Part of a small language model's weights.
Size: 12 heads of 64, MLP 2304 GELU, vocabulary 39128, 90.7M parameters.
Architecture: LayerNorm before each block, learned positions, tied embeddings.
Training: a variant of Muon for these matrices, 1225M tokens.
Each number is 128 + 24 x the weight over its row's rms, rounded and kept within 0 to 255. Layers, rows and columns count from 0. Numbers have three digits each. The size before them is the row's rms in percent of the matrix's.

# up: layer 2 MLP up, 2304x768, rms 0.0673, rows 1981-2033, columns 384-511
# down: layer 2 MLP down (transposed), 2304x768, rms 0.0316, rows 1981-2032, columns 384-511
up1981 101:146147130109088128136120133091164182129155106109095121120143116116124137151114166127115103130118172114107129128174094127100129085082130154156117089145084139082122132149148136149084129138132123129122117142142114067124150155125158151098138162092117100102114106145105106097179123132137133099109087123119083152116168082155112126130127105114104081155135137116114137130129111148150126072151
down1981 096:149120166151118132119094107154143112116172138136183143123120096147143144117132093130137091170089175128128141146140161154156152137113114128093117138130137123143147131095127125098114172112121157139080182129118121119157132109081102119104134100144164128153139068147117148154152120133145154151117137158139143126180065088113120203137168174130106125138153116124130125104145126114157146139112
up1982 091:133123117092162135130107151121126135094085118120116142125122130120127124063087125091163183145091121142130101093127110127120142091132109114118163130134148147167142130128107112097094141136121172142130163099113128129129184128146147132137138138150099126146160172132166147092104119109122108096131137141081118118130129115101062156131142090161157127134130148123122125145182127147104105123131
down1982 082:114157127108136154113115149137158119133135134136129108084142147152145121117105197134120168114143161119117122174141111128106134125120109150153094140140178104144139121114084154160135101121112128071131135149152071117126123144137132103121132137108111154112135095124117118129121124127087112137154130123163123134117151107173116129134139091139147100157122149147135165125151116145131104118136
up1983 096:149103147089132112130113137135152170105159111155121069104176151143074144160156164143120157121105122138109161078127134128157134141111103099123101084139096111141140142097092153058144145144136161143083149121119069141137176130100169106168154129110114124135092087087144096131117077135166132094119156152132115180153130101146133146110135142162186114138165130146132124131111155092164120124134
down1983 079:104116121142144155090098136116124081110137093136059120148104147116154165111132082101131144181114129123116140104077140170155172090128142101113130109149160153134102111138129099148103110094063143172117124132171136131145152107099124183129139111122158127137133151138115119087170157158113091107149093089158132079078156130139081060158176119086124073091153124143134118073123139159092148120136
up1984 109:149112117149119173146116118082110115095135147116102123104142148130128167117154121146137133114085155115121133073105097114154125103118142132173130084170137165105132145132126097142133137135129090131131155101138124089058137127145101198123166135134113162173158152120117092138118071119127103161140124120116113135105119092095101143147132119106160114163146146109120157109140125139093126120112
down1984 115:076097152140110109142123112125144167093155102100099112094161127130129153044140137148140152115136143139140153107117130122144094143135125107193122169128108143118152111131140109146124176178150098154146076102135120135132159098109139125111103100118154122091139132102071122125161108136140141142134100116112098098134155155096135174123125143100109140106136153180115142114123133130131125116116
up1985 111:148124163136115127098126173105078139145138145104125117061132156133138127125101161117149105164161146131155103158155123168118128127139151145133122114136138139157134134189128102131119126102103091154121144123147120138119140169113138145106135144109096111114156139103102096113117088143105139140147131142127108130103116079114107140120102129125137173099143135097122110166134112175120107129104
down1985 111:172150128157104138135091157134102137108113180119136191081066164137124094149121103160112139131125111084131116140167191137123135122139116117157132099105123137158095150158133112118163148152091145173153129089130138114133140125126107141128150146128112169125137120135139126118108108123131115123170074129102153084084130108104107142097127087129140132133164122135155136105130101156135095120131
up1986 097:138116111091135100164113142152113189120156104096188121126117112085135113141160153139118096141120128133180110129127145135109135147098070154145114132136078124149098136124163146096105121104086156117169130140124123134099148119075121143141099148130139109100122113112133137124138105093091128179141102107104118198075156124113142126137132106139086122130100146151124129146121123111139103147137
down1986 103:138136093163142116095127120110119113123081134121093154147119125097105115088100110150136162125086114149111129106108084158127107111151121086095130123129133131115095075164118131182175101130131086149115115099133139132124116160131142115109159125109147121094130112141142065120124146114144134084172125151118136112116091161119147125114141151108142123101151159067118131130099111125127115130100
up1987 101:144153150144115147111132119107143090115122119135116156128154134102122131150116104123123148146140046122135161109142113125099119184102124112114134101191129128089174100100144197101120148117140104132085159131130159134158096134137119118102149188132113131115134081127156112120087072165097141100159119143103141122112140153197203149110136142147145132168138127138089089112119149122108142135119
down1987 108:129153178123123166118117164086142126102091116188121123116142137113100104101114142119110108116132101120124142188151156143139093144169157162130142127136123113142087153117123186103089077155191095206122101113138160148100120128125128081135108102116129140123155107124153135124118119173075164151106146158141127131113173126126142118106131128162149143173113113129103119160151096151150133172126
up1988 095:131111130121116119139132128093121112115136151123159114079116153110122124111142121147193110114142123058147131114143102138110155148112148126138161121145161105110141101103136126135143132128102110095073151069128084081060111153146130099156130114113154107140109118130118167153139122144082155147137146152178116088132136125129176095112142118131091109138107111138127090091117160097163120135129
down1988 098:166154111101132134123121096151147157104135160132134142164137103162096118097162172088112152149128143134160121131130140157150159107106133154111132137106084116142136137121099156129083111132142120130192125152100106133143099097151117154096098160164070162116134124130097132147127127122181107119110118113104096104158125121117104120162148085143159191107124099175126142149161117129126145071128
up1989 098:118094106146091084095129117164107123115159139129110153137157124089121167164161123118111105109093146138076158140106134173138113127134149087090107113125115151133156131156100128114191122161142118097133103145122127103120099085133148147144122129132145134098113132134169136115123108136149119139192130126117134107125119081150104101121128169087143080160139133118103115116087164107137139174103
down1989 113:091130105122126111147112121102065093111143146193093121100154108141125122160117132131102102146143078125105102145147155182150112109108154120133124139149116067118071150094089139132132152103153183137148115154141159099086089104124113134135117106073112140115107142127164139093121150136164164120160160131130079115153136161132145165106145120154123131152117120098108143142129166100156141155130
up1990 099:137106134156137182182156130133133158129134137101092100132128150088127142104108121145112142102159105128153123109115141135114086102115109111163142104175133158089119133104149146162139105151108120068172106151051117090118151125114108121131117156172140100137147117138106167120108125140154132099111117126097147119126086150107096115150145178080119154107135081162121108160118129135077113137132
down1990 115:175136141167116099164122121076127154186138103161118114101137130067145108123105119162114132085146116169152104103082123130140113135132080153123161120164162152118145143126157149106138151116134136126176087136131126117142140117118142117163130125143117142085166087124112116126104155153152127098068146105148134135161146153110122148115138183098154129140093057134133122132122101112104143133145
up1991 100:133084140131138106147119158131145118095114154094103107154150136155077086133126080143140179137107068097140120127124135065098159124091095131114109092108139147140141154085207114134086110132124111088162121166149131142122135131091099132126118138115158121084135101163188107109114123121108134122138132165160143128085125179117142149138112167110119148120127154114129105132102156141130122086128
down1991 092:106088116100112109135152131142117103102146137127135116147108128093088138151081175093163158121175121142148140111122107153170177152111106187143074115099124119139124133140099121180128191152138138157127169104114145076138147111096129161135156143163147145120099117137107125152137094101135118144146102114100128146131100108155133136127111139126092122134170128075163154116147060149161120167104
up1992 100:153126076092139128119156174087070106091128139171110140148144077114095129156134123136142183122118120144136129134125137103114098135144152162138143146129110086105143106144128104137117121111157095154126159141166136147114124099117152081174165144153135144102130111107125141137077134116125120121084144125161119143088110146110091125102131139164139130097135137121143136133161137107128093159125
down1992 097:136106117146127132104132106138105096145151115153102146162112100149078143111154111125104124150115159125099116103136136093129100107115124118157142177071150111157112084112127110113158107098160142152106120176148072161112183156076089110132145139118115131134110139129123149096159159171119100115132105140140116142111124167111102165131091151116115133126127102145146121148119131140127124134109
up1993 099:159114150092115119159142102126157119094124140163137135175131151119124122148115146109125134135150123112177123102124131116104121139128125121145131117141117177115105091102104115090085115160157136152147101104109134116155090113096095125160146126126139128101125105121172181158157139126116137117096094132169119162077156086164142110133139111150089104104129116152119131091154097151085149118111
down1993 099:131185142141150127166126163143129100137092129157110120138123102151077146128129088123125139127102111100123155159123136100158126144144135139119101125181128101146147177101108101113109128129111112136126125155176158133124090131134126083099120128099125105152108086132096091104129144131098137161132164113107097134117127126131107078142125143109169142119086166117174098140115169183140168121148
up1994 107:126171144168093149117147152099115128056157115132179122161125154084088116141152095174154134103168119107112132112093101134119121115140145134117128127099131109140118136149154122155138098120160156067123118135112101160136173104120180100171140126167160111154131072136136113144110105150114140126168131189135132083180087107118150084129122158147109130114110136095130162139102153135102113118121
down1994 122:150139088185077081138150100126087065145164119141139090103144132114081143118141108136118129117141141157121126142151116130130100129124128135118126136134146115116137076095162144139168113135081120117147108122112115141108135125165120152138128112149162080089134087102101095085121116145104093098154144138152095105120111096132134119110140143162102128161130134145103100145176116080138143118105
up1995 104:125070138116123145134129149149123099115157098152111093126189139123153128136117141136123111141163127135114128099158157105147189123142173101146123157164135103137161131117129109111115091162151119156120123090169141168129074109131135133144124154141155112167114147124125117135098144108110122141151159110097061141129102096114145114156100135154138138168144116120140097090083111128107113125137
down1995 096:114086086129131106133137138113125151164111110133162092078157077149162088104155157118107096118143162141082123122131145124137146151137109137147137131123124123123108128103193124145106133193126169174176076138130153158120069079133144136156143101156111150187110126142165116161132123116133116127155143120143134132140101120150109105148159139156102067130115121092161135139173133143123129109124
up1996 093:116123156145124139134164129136122094124107144113157135146110160141090130132167133125138102140136125158148113155121118133135146159109138104093133101112117117121136127161108150145106146120132081147120134138115123072145100115118148109115091088163162150155131150155121181145150126119154176116169089127099190153110115131100132152118142146073127135136148142090088109171124152156099171128137
down1996 092:105121194103191119154111120094115096174127128109153126120121098153154120098147107174105151107092083153136126129141146148133125156101130115168142133124117088117105135113133126117140115145158153164134133157178148129120133125133116135116177211088143148113109137099102134120128126112153085131144138116137132111125154149143128136163149126119141111132109134089097139119147166139140125117166
up1997 093:136135123141204111117165136124135105144140126085115121122136140118114157101143132099082137129188147121134111141137082170158114106115144098122151116115138145098132134090153095131175138107155108122132110129126132089136126128100113167116152146095128139116139124169149141142111108132130107162163146170109120075097143131137160099140107153111160144093185103116112098106158110157077174127123
down1997 094:114080098072118145095122124159151116130156150127119102129159079155148138134120089103134118136115147138141174149111152118134107119120110161147154105131128124105143104117143157122114106156109157138107164166191105116100109129133149134158151120117182142141088143080112132145086166174155130125122136126135118143135111106126109165146126143141072161121128083134107144107141133099118080082104
up1998 097:120104141138121132108121135129109169118094142134152082144152121148087124137158102147138151133112105123126158100158155113126188104103117090130137124119175158150180133124147149129120134165155141103111130099161120106096106132133089132128080198147134134110143150103164139146131148092121147113150110093079157128145126139178146174138134141084121125116109125147121112187139151167153119158137
down1998 090:161125131128109139120087105095074124100160130146109164185145170133163150140121122109124103090134112135067135116096184130101173127100118114111132108093140088136150136153164120115127125100101107111097077144138150121145114141112125103143144136100139119103112136132140110157159175123131091103104151134172138136134116135137105130109126125144125134100147161136173150119141119124164134127132
up1999 099:143115091108128084104136086162153098106123136156114086161131124166106151105141149149144137089114165081121119128109166080136104137132073082115135116143125183131154163157140131099131158160120100095134118079110093115117152133150152127076133128109140073156083111139097174133125111136142130136137146127135111155119076135066134129136123137134135162136111122141164117085129127135091124155091
down1999 100:144169147124132096098152172133161104157107121114108076112125128138084130105109125144131142146127156139121136213137176158143118165134128110152159113060085153078106146163142109118152129164124120130130135125140093084150124119121102147124121114194083144123139146086118171133106109119142073132146129110131100168108121154137100123079128124118159091119131130101149098137123110166141107155138
up2000 104:133130158114133155148158115167140150118121144142081148155141135134099126139121095133153114131132133175101145133114103114144138105125105092120128161123172114126096107118070092162173112135108111095153152167141101139086142126113132107091171121132126061168136135148104125137125118142110122097114093115131143122109148108102111136127172162141134143128130102117110137132147149128145156147183
down2000 100:116095178167117105138117147116139112120106097091126143093100101137174142122159113128139127130127119115108104121094116150171147156124147114156132155180098118150139175092094165152073084128194122149095118118140145152126132107128143116087164125114153129082137087119113088157119131097115152107105093143116114112147133146133120128106103131106133138087098134090124107159112153141140157134143
up2001 096:151140132103099094130139096082146123154131154147099165191142125117146121142121139077123145119094128112137145141123179149127116132110119105085177099140158111152101154124133145134116119137133153132145165106122122125137095149107161112103152138113129159141114155107111160153119105125153152123129114093128121139132128128144096082172135118114154107145149174142095132145099125163138113133093
down2001 108:180098115161129137151136157110055109173105138130168164093138120157107131127160187152133098099140067164142131128148118148143114155103122122164147134126127133129117113090137132150128151160123173109128122115174126133111142078123115140129083113101105113123125115147137134093108121151099154166131080115142103138110077141151141126162152134118120128161106130097133111101095131122149143120138
up2002 103:123114066104160149098106147116124100146119160138126104115153116177115108153149139150112176151159141140127142117159130118109127184108092172136128121170086129129098130142122163124138145148136088110147129134122133188130150117135120112146126145125132125091085127121104091120135153131172141149137060147104124130095144168123140123168149143138094163094138124117125086129151145156128144166128
down2002 096:126128124133128126117099134184167118105132097133135134150101144164119111168165146134167146139111125129134138113099146136103139142149089134141136097196122123113136135134146105094089124110089078161156167113152149115092147148109120186124129165109119167138095104133141135148175151132132118131100108152167150133116105140145089104141129148168102108160120086139130102116109145136157123102159
up2003 109:139142139150110112107124159118122143149116120166098137105082096087110157150144143137102151160110132155144111125096107130134158093116132159141144087133167157142128145137116145102144152106134187072151085128119152127085136139154133173120135145087119111118129130131101125104149126103090100107114141089102070131170110092130136166121133119175132123144135131119115136095157093089147095086129
down2003 105:127154144101133072154113124134134118103185131117181119142143117115096109165109113121162119159109125082148126112123158124088126130115108118097108135145133108093146129136168158172120103142134105112136113051147141124107116127107127097115133075148166109135137145139072122138116112131161112087127110160134076135125109108128149137140156160129115129135142094132172103088146143131116149150127
up2004 104:111163136118125141151157080139125124112116140113091123109081134097096086142119127101147120121157143163117123139141141108125177117136127137108104139114108121138150139126152154162125133103074139153103185135123160154112154124125130100126131126106104127115154112153159116156085115167111120123134147111094148092134146126147118146197119208123118119135156115147142136120077165133134107108115
down2004 092:152165103119093089115156117141189153121156109113115126122109141154148130092152089099114107112154080102135124132145136095150136107094148102146114119140145138107099158143135115124089143091103113107154117122124156078163133087126129117061105177161103109131113091123131143079163131122143136157153118141151124087104116158139124106114142139090144133104127118095143158092111169129090135168155
up2005 107:142125111113161116135140171129131128172073126152139130144134110156136096156131094100150153169154125137123121122127126113138116129136151160147093166099159107099097110174126123151119122082110073152111112123149144141105135114140086147130097141077124095095100143126150135157162135103152164129133104098140126155159136134107116180114115097121127083098140088160130133104135083104159127109141
down2005 099:132122122084117129097114146087116163142124107115135138159130118122152109115124056131135163148090134175177097132122145078132121146147154125098135119125111119107120124134171138124161174137116089172115105142108126125092123176096082108149132148121087128120132142128118165113144132115146147142149116144119133116129129147121128182121108112108149128111152146106151120109097122127102150101117
up2006 098:136120102086134081131170174078087075112132128079084128074167092161135099116118114116125150140112085151110143118182136093116088156148162090102111130089098143170184117150131132110168118105153125115168148103137110154137134098112120137140145116133128105064148129141128110110126109111092144091113091107132124120120100127140112129128137142096139140109167144112111113091111120152159144105142
down2006 085:145078155107111130135113135124123078118154126137127155120115151113113107165073098096167126156158093167135148129138148138156120089109140125131103143137157134135127116121113146119154130143160103123101165127154158141100143127137125135138144100137137090083155138140183189097136118162104129119111126126139096138123118095176150088136115122126157149092120129160117190132106069133143127142119
up2007 102:137124169147141114143157144096151178089110156104141099106133070156112133118086086136121168161114118126121099144109144119130101136112122110119138127108110131124186118103086096129139156119151167137128131132112120122165148147126191181131115142096118129114147101120150123124096145120124106121122144178097155160152147120128121090138112103073137109133172154085120142107152129179077125112101
down2007 093:170131096110082090125138118111102124138155105142140125165121122129114115163124113166124146133088139165128129147153145144163166112138164160100125147104119145159135126157141108144118106149132121140127120135142122106044139100163095114082121112148113156149120141107129130140167136151123087116137139136114120113144106121145146138094162099091166122158094155176130109124123100149161115129084
up2008 103:143133125161173142162094103116138125114166152126154136108098144077097101137124115108152100131091122101121150136115162107136122106128104131091141093169147171120115129137132115161119131120113132160103128144130142189135134112104121099094143154156101124168125130164172191085123112116090148096147105192161117111131084155120127158136147094094177109127106121123146143117100121124109098113108
down2008 099:112103134140148109122117119129126131101126143126150130104111096132183130155129168147107139122132129125174127147147119160111141129125119082128131109137141136102128103107146082121142111172148132125122065118156114159099102114158121161138132121176165135183108112154094120115119101099124149085148104152103152156125163112134105128117140116120088125151115150104137170098125107089164119119154
up2009 100:196122113161127157131113160100150153161155095156154115166072106171142116136098138121132114121118098123137105137129136162095117090126073170109128163118103137112092149181104141136124071087108112124126130142113136132141101122153140093101127158129147102098124145157147082121143122154091110132117077163116128141122134150175168158132129119133074170169113103145123122113144141099156119105110
down2009 103:113122138116124136155082154168158097125096167102153156144159169115108183114153129145142143114119127128164090114112128135149133163150166169129173120176149163139116165121138147129156093115132159082178108118097157135148136162128127089119090136104108114152126164136102122141113096125118113134132144130134127153126138080132124126128119078104125130119143158122107115134151142150097108144132
up2010 098:162144113097148183111144145141072138129131161102113115153113160124154145112138136110107149108148121123163111136128135115106127107132137083138137111140154129147165145125140117077145093125128135114139148169138117128150123125151129164147139046103146120134130134087108092102123152085173110100129088152141056154108127151139107116092112083134120134124117135156123148156119144103110141176099
down2010 088:139110119090117125186133120134068126124136090108137140134093115126124148123130133185101144137146103160115126095111151137126129113122137154117100143112118118089124155162129153128106146078161156103125137151102117138147137147139148128170142156146142150132098154113127120093131131094113160166109102139127097145107079155148121132085125103139109117130137174134106090110155121065062112143114
up2011 107:123155129106127140093113092135128095103116117121121144158076117116128133128150121146159116147144084095097140099106098113137136122140095093114152125164145135123118133152096158149089131132135149105118089111099098100181133159124163135099139116104151130113049161131139084124120073094137150156157114158099122135102120142149124124125097109104153127135137168179139116097128099113141139106114
down2011 113:094131114140158134113166139057129116098136112092117093089152168125077084127111074167130095141134104111063128133126109131130103169141137143114147129078102102107148108129149106126114166157108125112111153149071126135111122107145079120145100147102129109087159100131094141128139132135109128135120152137101124133139115154136122115085105155101116116134169130126112126118172107105122125129097
up2012 107:106158161134096089104097139156161090150146111149109142086081154098166156100115130130163107150154138079118141122146132161114142124091090175133145118107129184083144143136135157170140124120094161151155114147162150133106109107124123090139153059127103125143131109169144138137160122153132124140100155138138106146117135185104105140128119124071124090169114173095122169188122135134140125114119
down2012 105:113129126128135153124153116155136122129151099150120144142134105135124129110165179111108137085112129131141101117157125143115107121113146101148158155118107154114114146088098089139174103110120135065134086144117141098133089072132119131123154172126125128149110120110135126151162108172165092101162128132113146165119127101221089080130102163138139122099129146169113167160181113098147103107162
up2013 096:117175127175182115113122113092154080128111163117124097117143125098153113079135166134140121122151143148116153139132088147096138111116136123171117121128109131123124129164124130114111092102156088109151086092092110144134142110125148114088141156119111127110140101144144133142115112116133112154133129153073158115085139098144143070159112095120123141123140125130119088125081131124146138154141
down2013 109:094135130114163126111123146138156095152102123136124143111077102133150108141149170142133152073137132136149116078132118140115165109143127124134123131135130106116135105129102143135120119104142106156114117117179165146130148200185186124156138104132134121116131108113153134138148096158152108116094163130086151140113140134143117171126172090136145137103143121107121109084100113145140137114151
up2014 097:145130101103182119100116109112121166143116115159114114124164164108148118102146125164147076140118167145159134106117110172129133136177163120128148099079140148177184137119093105137163153161169138136139129126102130184135141120099094103103140112119130168117161118109120085121144141124083145095098125124111094123114125143148092124099144127104107130127147118153168142161143100137142138117107
down2014 097:094134116175118127143153127131122104144137104141109129129132172103120139127140087132097105111154105138146111106157138129129111141131082097134106140145102111135090118118125098125086149143110145119140167105093110097136109152135113146159113124159167136148135107131152106096113131146160111140117176148134131163119158144162147102146117108163119117116114137090135132125118141106158072127130
up2015 090:112138142148131155102120159145103169130108117082163130132155093159113132133080121175145127142082166087181117139157115111098136147190115109103130095126135133146144108103102127118149127108162128162164145094093109122153189141106140137130141120134110187143138080085152127152151060134092157087137095118121129140154102110176134130144103133155116113161120130126134130134104099123114112110139
down2015 078:122130123110138132153145154134105130135076153103145076098157177115094110140106107134132175109113135134131133123126119109154196150132125124126117128116122146121165166132122151102162170114154063122105126111114136150121131154140169125158147107135142115112145077128113152150109138126148135137173124077148096105117101075125118114106121126123138092141109117160129157133113111160139089156092
up2016 108:098133168119118137124125125123148089084088123089109113121129126132147117199143128128108116140143119158101112131155137155138160157168135136139162126115125127117102103096169090088129124111121115126153171124112170105111093157124123119142093116127132192156115132151184114117153103126120124102117169132081143098151145129157120126120113140100109101161117091116102169132071134132129136148106
down2016 108:105157152108114151118114076092144131113106123160115169136139160150146136136142120085112108125139143184101118140117105135109144096144147106102125133155128125124095081133086104098156146141122120141111138162135105074109108113084132082150121137123080193110083151124165142133181131144136098138136133124171126124142143149122054101155136120176153109132108124123120144080098150108130128131074
up2017 098:109151141166098149111122110115065067176144175124143107121117144105092117128157129172126123177121092143145117105121118126114132063102109130144130176096081129158186127112161100153122147121086109147153089140127085151099145156146138135164115132111126105159143114158134128146134140144137105158132084152112138177145135085093103109124138075123140110108165085119123108156124137166130126114138
down2017 091:121127116135115101124150101136096125121063133156123097074153136135118120122136121127107128128106131133105128109122132120141103080114115138148122156152125108095154071133135097135126171157136116173099104149133175117133156114129091104128133150189147133128128162146112116135096113061118132159135112110139119155126116153129174171132093145112105095162124132122151103117101112153166109127098
up2018 104:154138112152121166080126094094148170137155163119128137060076089162096153134128080110114210143140107161158139139122163102134120057142113147195115107126129115154128142101123116129099143100109097085173111141174118126136167048148115129124114113146097121147126119144140147142164154099124120117134121127098147106155148126131115145105117134180131136174098140126072138117154078141135154141132
down2018 106:140109132136142120119132107097134133148081070118142128155092162179077140143111106113140164158101103132114139127123093105137097092144116095127128140115152092127125131104084129137104099105122099126132135164148128087131140071107094144104086134115142157103114194158104099105158117137135110112132145159127118106141077105107072098097097133145140118155131166125089111123178138129132130112145
up2019 100:141117128133093154111137122122146142126113141088114132104110109150117103108185097127112095131104104137162119123131153177122122095104156088098100120108173096116140134104128112113136167153153115093142187121113100123170089134161126156180122138135144131133148118105134085134106139115164091125142135091123163148127104080120121088122156142145154107126134130117088063110081097131096121102135
down2019 109:129126119149093161155160086107140139120133132129125144123115118087131120108182076150137088139134174167150135161087138149107100129129096156147105125105113143119107091138131156143108157121127148105142150119132161119123142164142138130112130140158123105105099103128123153094109102121124140174089125117115120098118137151162149101132097122160144180100113139097102098141124088131081154127123
up2020 101:119145081104119115112165130180135148131128110098101155139149099156128127137135139131121113100154124203072134146172132138172123045136090181171131134118090122089169104121144141119128121123144147148143109117156126106114109140136172141157148143114101132087132112097143107130143161130158155124137072143121122133126127144112122100124086146134149091090115080149121157120139131083151153107123
down2020 098:144109150125115107106176144147130110119139142157067157086135139132129085117175144123118127132132158101122130133179167087158098123131115144143140161107157122103145118167180149112152151135132206136114077126151085129123155127136143128108154133139167124090139110114138120137147143136141102142111112148129085143117088137112127163140114153130141142089114136124145165130094115126142123079113
up2021 101:133131105104124066129088103138134126155141133106136108112103138150129134127119150123142152069105120141134134129128135113100097119125088102134118096166143136094111110111110147160110123119136142108182091129109137091155138158137098118116125097165067149143116122114107119125109133101147138147103111142116125173122152124134147105103129117122101131130170138091138111124149115141137119112128
down2021 095:144084121085142110147144153172155121153145133124071148127107170119131127154140113124128148090108156156126113133102114105109128105123097157162110141152135138080149099138111112134121079128154136120124101129124127115126103097142087145141125129105166148063135110139136120109100152130095129106137106151097135159127137144154108091175099136099103155110099113100124077130141104129170135132101
up2022 108:143116106129175111141159134172141150138084149108122105127116079112130149147113112119135095121102147111102131163211131140113133065127140125154181133136160132122140167095113084121136087129113132093126086111136151129125134085141123181117101124084122172176123141143112129112178160155145097137134094142123164121141124161116122130126122123100093135105142114102104146134120161108102137145162
down2022 102:083141155146150131099123137135123129126091126149128154117164149107114132153130130147166080132174117087107140129161157122119147107113157133161163137154118081117144153131192100095150096134095204116171133121121136115180143113140164114146108145164124134137159178104094113154116177152108134107102093112149159124089136102094117097177159137095101130103139111131101152130176149135133091116124
up2023 108:099150107115140120120113096137147123090152179157154113119134133099134107155128103101157089126114122142137155099124143112137109115126147160125171136148167116112136123159113098156109145112103171183144163116093104107140167110112156156157112147126106082088163102133126135096164206127091126167129114127095126161104163075168102131145166133125100137135144127138152144101142148124122108138142
down2023 130:152103122163090132122113166090112132148095139119150099147089140149128111106107142170096169111117144111132101139169144077112168156146175135100116053106125133163138070135131114161125141142166172146131116140116082110148150144129169074102100123153109128162132112155141094165138078157101148111096121144126102136126162133140128105155159158179152140168136146093142132168107156107113090183126
up2024 104:146120092131110124120087079146076114113107109123110137113114148140078149119113086121177124156103141106118143126135157091115123137119117101143166111118136093147119107109116118136071161119129150107095147083126136106150128116104117099106118110157149137166124148168120162136165161108142160148128161101084144142101097117154111084116135135094110106114152104097094184153154130098075126125169
down2024 105:164163127088140143108146152122142141149097111103136119140160091108083150131138113132081116177113073120135131143155153136092120111109155172160150104095140157120172108143119112133133128133100108133108104138150117129128135202103131104111120148133125139133169111161104104196113095087116110136144169141113134139136152141122149153139127147116104126117173143156144103131153155134105110085102
up2025 109:145175133146129166164118137125159165142163177126125154173119137139114127121130135127146146152145089117155148084155118118130136100118117115162120166123138113103144122137153151087145107116114101072118101146110123108176118135119127126130162089144135085136119145147138144059144139106115062091124109127088108136098083129151118116104091102088140146108131148117124120118122147149129121123104
down2025 109:132153081153134122127153168146128123079104108111112108114156150098131118186137142102144120125132137099075124142110113176155096110143137117094175135192132076137150165140158148076156134115141138126123127090152135132099130124118150097124138142128120143158113120145107130160107108134138132111101128127098071138151146139101151141143139125177131091145157109153148141134154161120122195118178
up2026 083:113107093131128142115145101144126079124126114182073123125126115117098109120124117119148094144112090127106115137109127178125126134114144122095123122134108122132095165134111119134129107150137099125136158136130135059145066149098167128132109150094168135158116140093120150155126163131045146144120149138150192117112143124133154103145102127128074123153152144184154129120134145116115130093126
down2026 087:161137133169140138127100109112157143126102138120129126173135138104098140161141094106157135160148089118128148097136118140114119116181115114135139133132130168113148116126108152136067140106112160139071073168159120131157170130137115107142107117107141078097121123122086125125111137119164153151136119134108125090131109115143168131178148162158168143109099094102131130094138103171144120125074
up2027 108:114146145132110091130148135148116119098165133120192124118133099128154125141131134138152117159109120116150096126129121107143139134137109143128145085125154075107121119165125111131158144124133130095081112164101163095128116110105131148108155143135091137143122106093128112104145153139132132145128134113100138122143080123095136129162186122158106098131104149111086151122161166140091138145142
down2027 108:134109101130121136151098122132128087092118122166137121128093163152135128126137125156096144130119104116107102152129118115109166113134110111119120128130173120172145117117054120147122112127123129142169110165121083075132117117102089118150094129107143136121112130102162167117130141165147119186137113108140151138128160121114088126121168098133124083147125106083101092113138142114091102156141
up2028 103:115118118110121119108152107110114086095145137147088112120146160117107128121184093124138098141084133179162142128129111088149114086103111175114119130137134149120154150137144093118150129112142119112141137096115136099117147110134099125090156124124062122142136092146139122105111116114121094123142119117102139081121112129142120115131147091121136112153111084066084137086143105104098097117101
down2028 091:133097136099127130153104152162107171163095159105121110108132136112134141131123105138158108176135155129159103133117133151119117130129151136129108127140094156137148133126133104129136143142142111123127148088163113091133155117104128126095164130120091159140127144123137145134132122094123160124142132111091082107114085079142090146126117156117111097110166094104171114117105098109144115125099
up2029 100:101142161137160135158107109140134097140146127162126139108087111135136108145144124102119107085128081133136131083120126156115134146150086118120149166116134129121155116170096143096100135129149126153151172140137089123119102079150085107099177158106123078172098115117123129111130146134115121154152076092156156124103125150123122081127119105109143128119141101115128157147162155115132122131112
down2029 096:134103170126117154147105172138116158122125118147106086157119085080138137107170169115155164130148161094142084144104120147108114160145135139125107145165132144131145115152149121142088125121113112123124091119130090122088105157107067107111115128158152172128114102083114133088135098123121131173164159132144149142126139117150128097152129107123156174145146160082176116130128096121073090150148
up2030 108:120146156117112079126139115088135113110105134127161106142156093115155177117090121155143121098106110165141122131113135079096122117091164134177157152161110112130149130102080126134124105102124101173139140124145208171159119152112117120099163100132127112144155133154133106135124084160165137119131137123117190108088122064118102149112147122130128129117154119176125120134137120113149097116126
down2030 111:115151138107126121119114154113112097175131144131174127122125177137139106116133140166151115131106128147116140107142128083084122096138108115106145167143123120123130113107143145098128155113126132138126139123137122159199107166133103121141132105166142133136108129171136124068152119126122110092088153128153168125095127103112140120142104140123145127107132098111132103107148115158088115119097
up2031 091:135108131153144098118148153118110119135160116117144141089167160145142137106128081120149163130108138109101119116138131133137135113127128111101134142117139154116119153151143144095153118133133115095104099158101140109108134105109121134109101133152190127138127137129131127144127135107119122111132146085112156121130153185106125169152157149181128131160127107122078145123148107149098153137089
down2031 094:111110132115123140156112176125094131090153138089093157101129126143114133177099127138126137154152139117136135134083105144151140145141190074124161129167089134121135134114139160163114092110140169125112173104134142113111112128120090112097123123148112168104111146108135157151171087097158102082148172140157127079157099151138174131122118156136111154160096162066147122150133143135143120144128
up2032 116:098123160103134142103115147128117159123126132135089102079151126123092130149120123121148135117151163110115067070156204127124164131116078121150112086161140150171104117117175113122152116160146100109168134102108144139116103142125176118169140112158087144095135150103146138108159108101129131115113144146119166138098098132111162142127130123092165137148108114162120108049107064139148148088125
down2032 096:099143139110105127140085152122108119138115108092111107126126150141135163204099088152162113111119158122159088067120151132082120144123134104162117164147145140115145093136163107119127126117120096144155113076117133116121110134125102116153143118153103167142122152119129169135131129076120145167138113137052131138093106095123135114155133142163188140144117123153129136085124093129165119108144
up2033 096:128126138117144124155139126132139138100108109122126140137127149106134078127168122122125122177152124141097174104123115126109172137135157118148159144114129149130129076109118156151127128109180115129121149136126126115143144108113104158134118112143121090120109163140145152147088093110123141100162171160160138116101130145123107152130158133119123153152075099128157152156089174120151086098142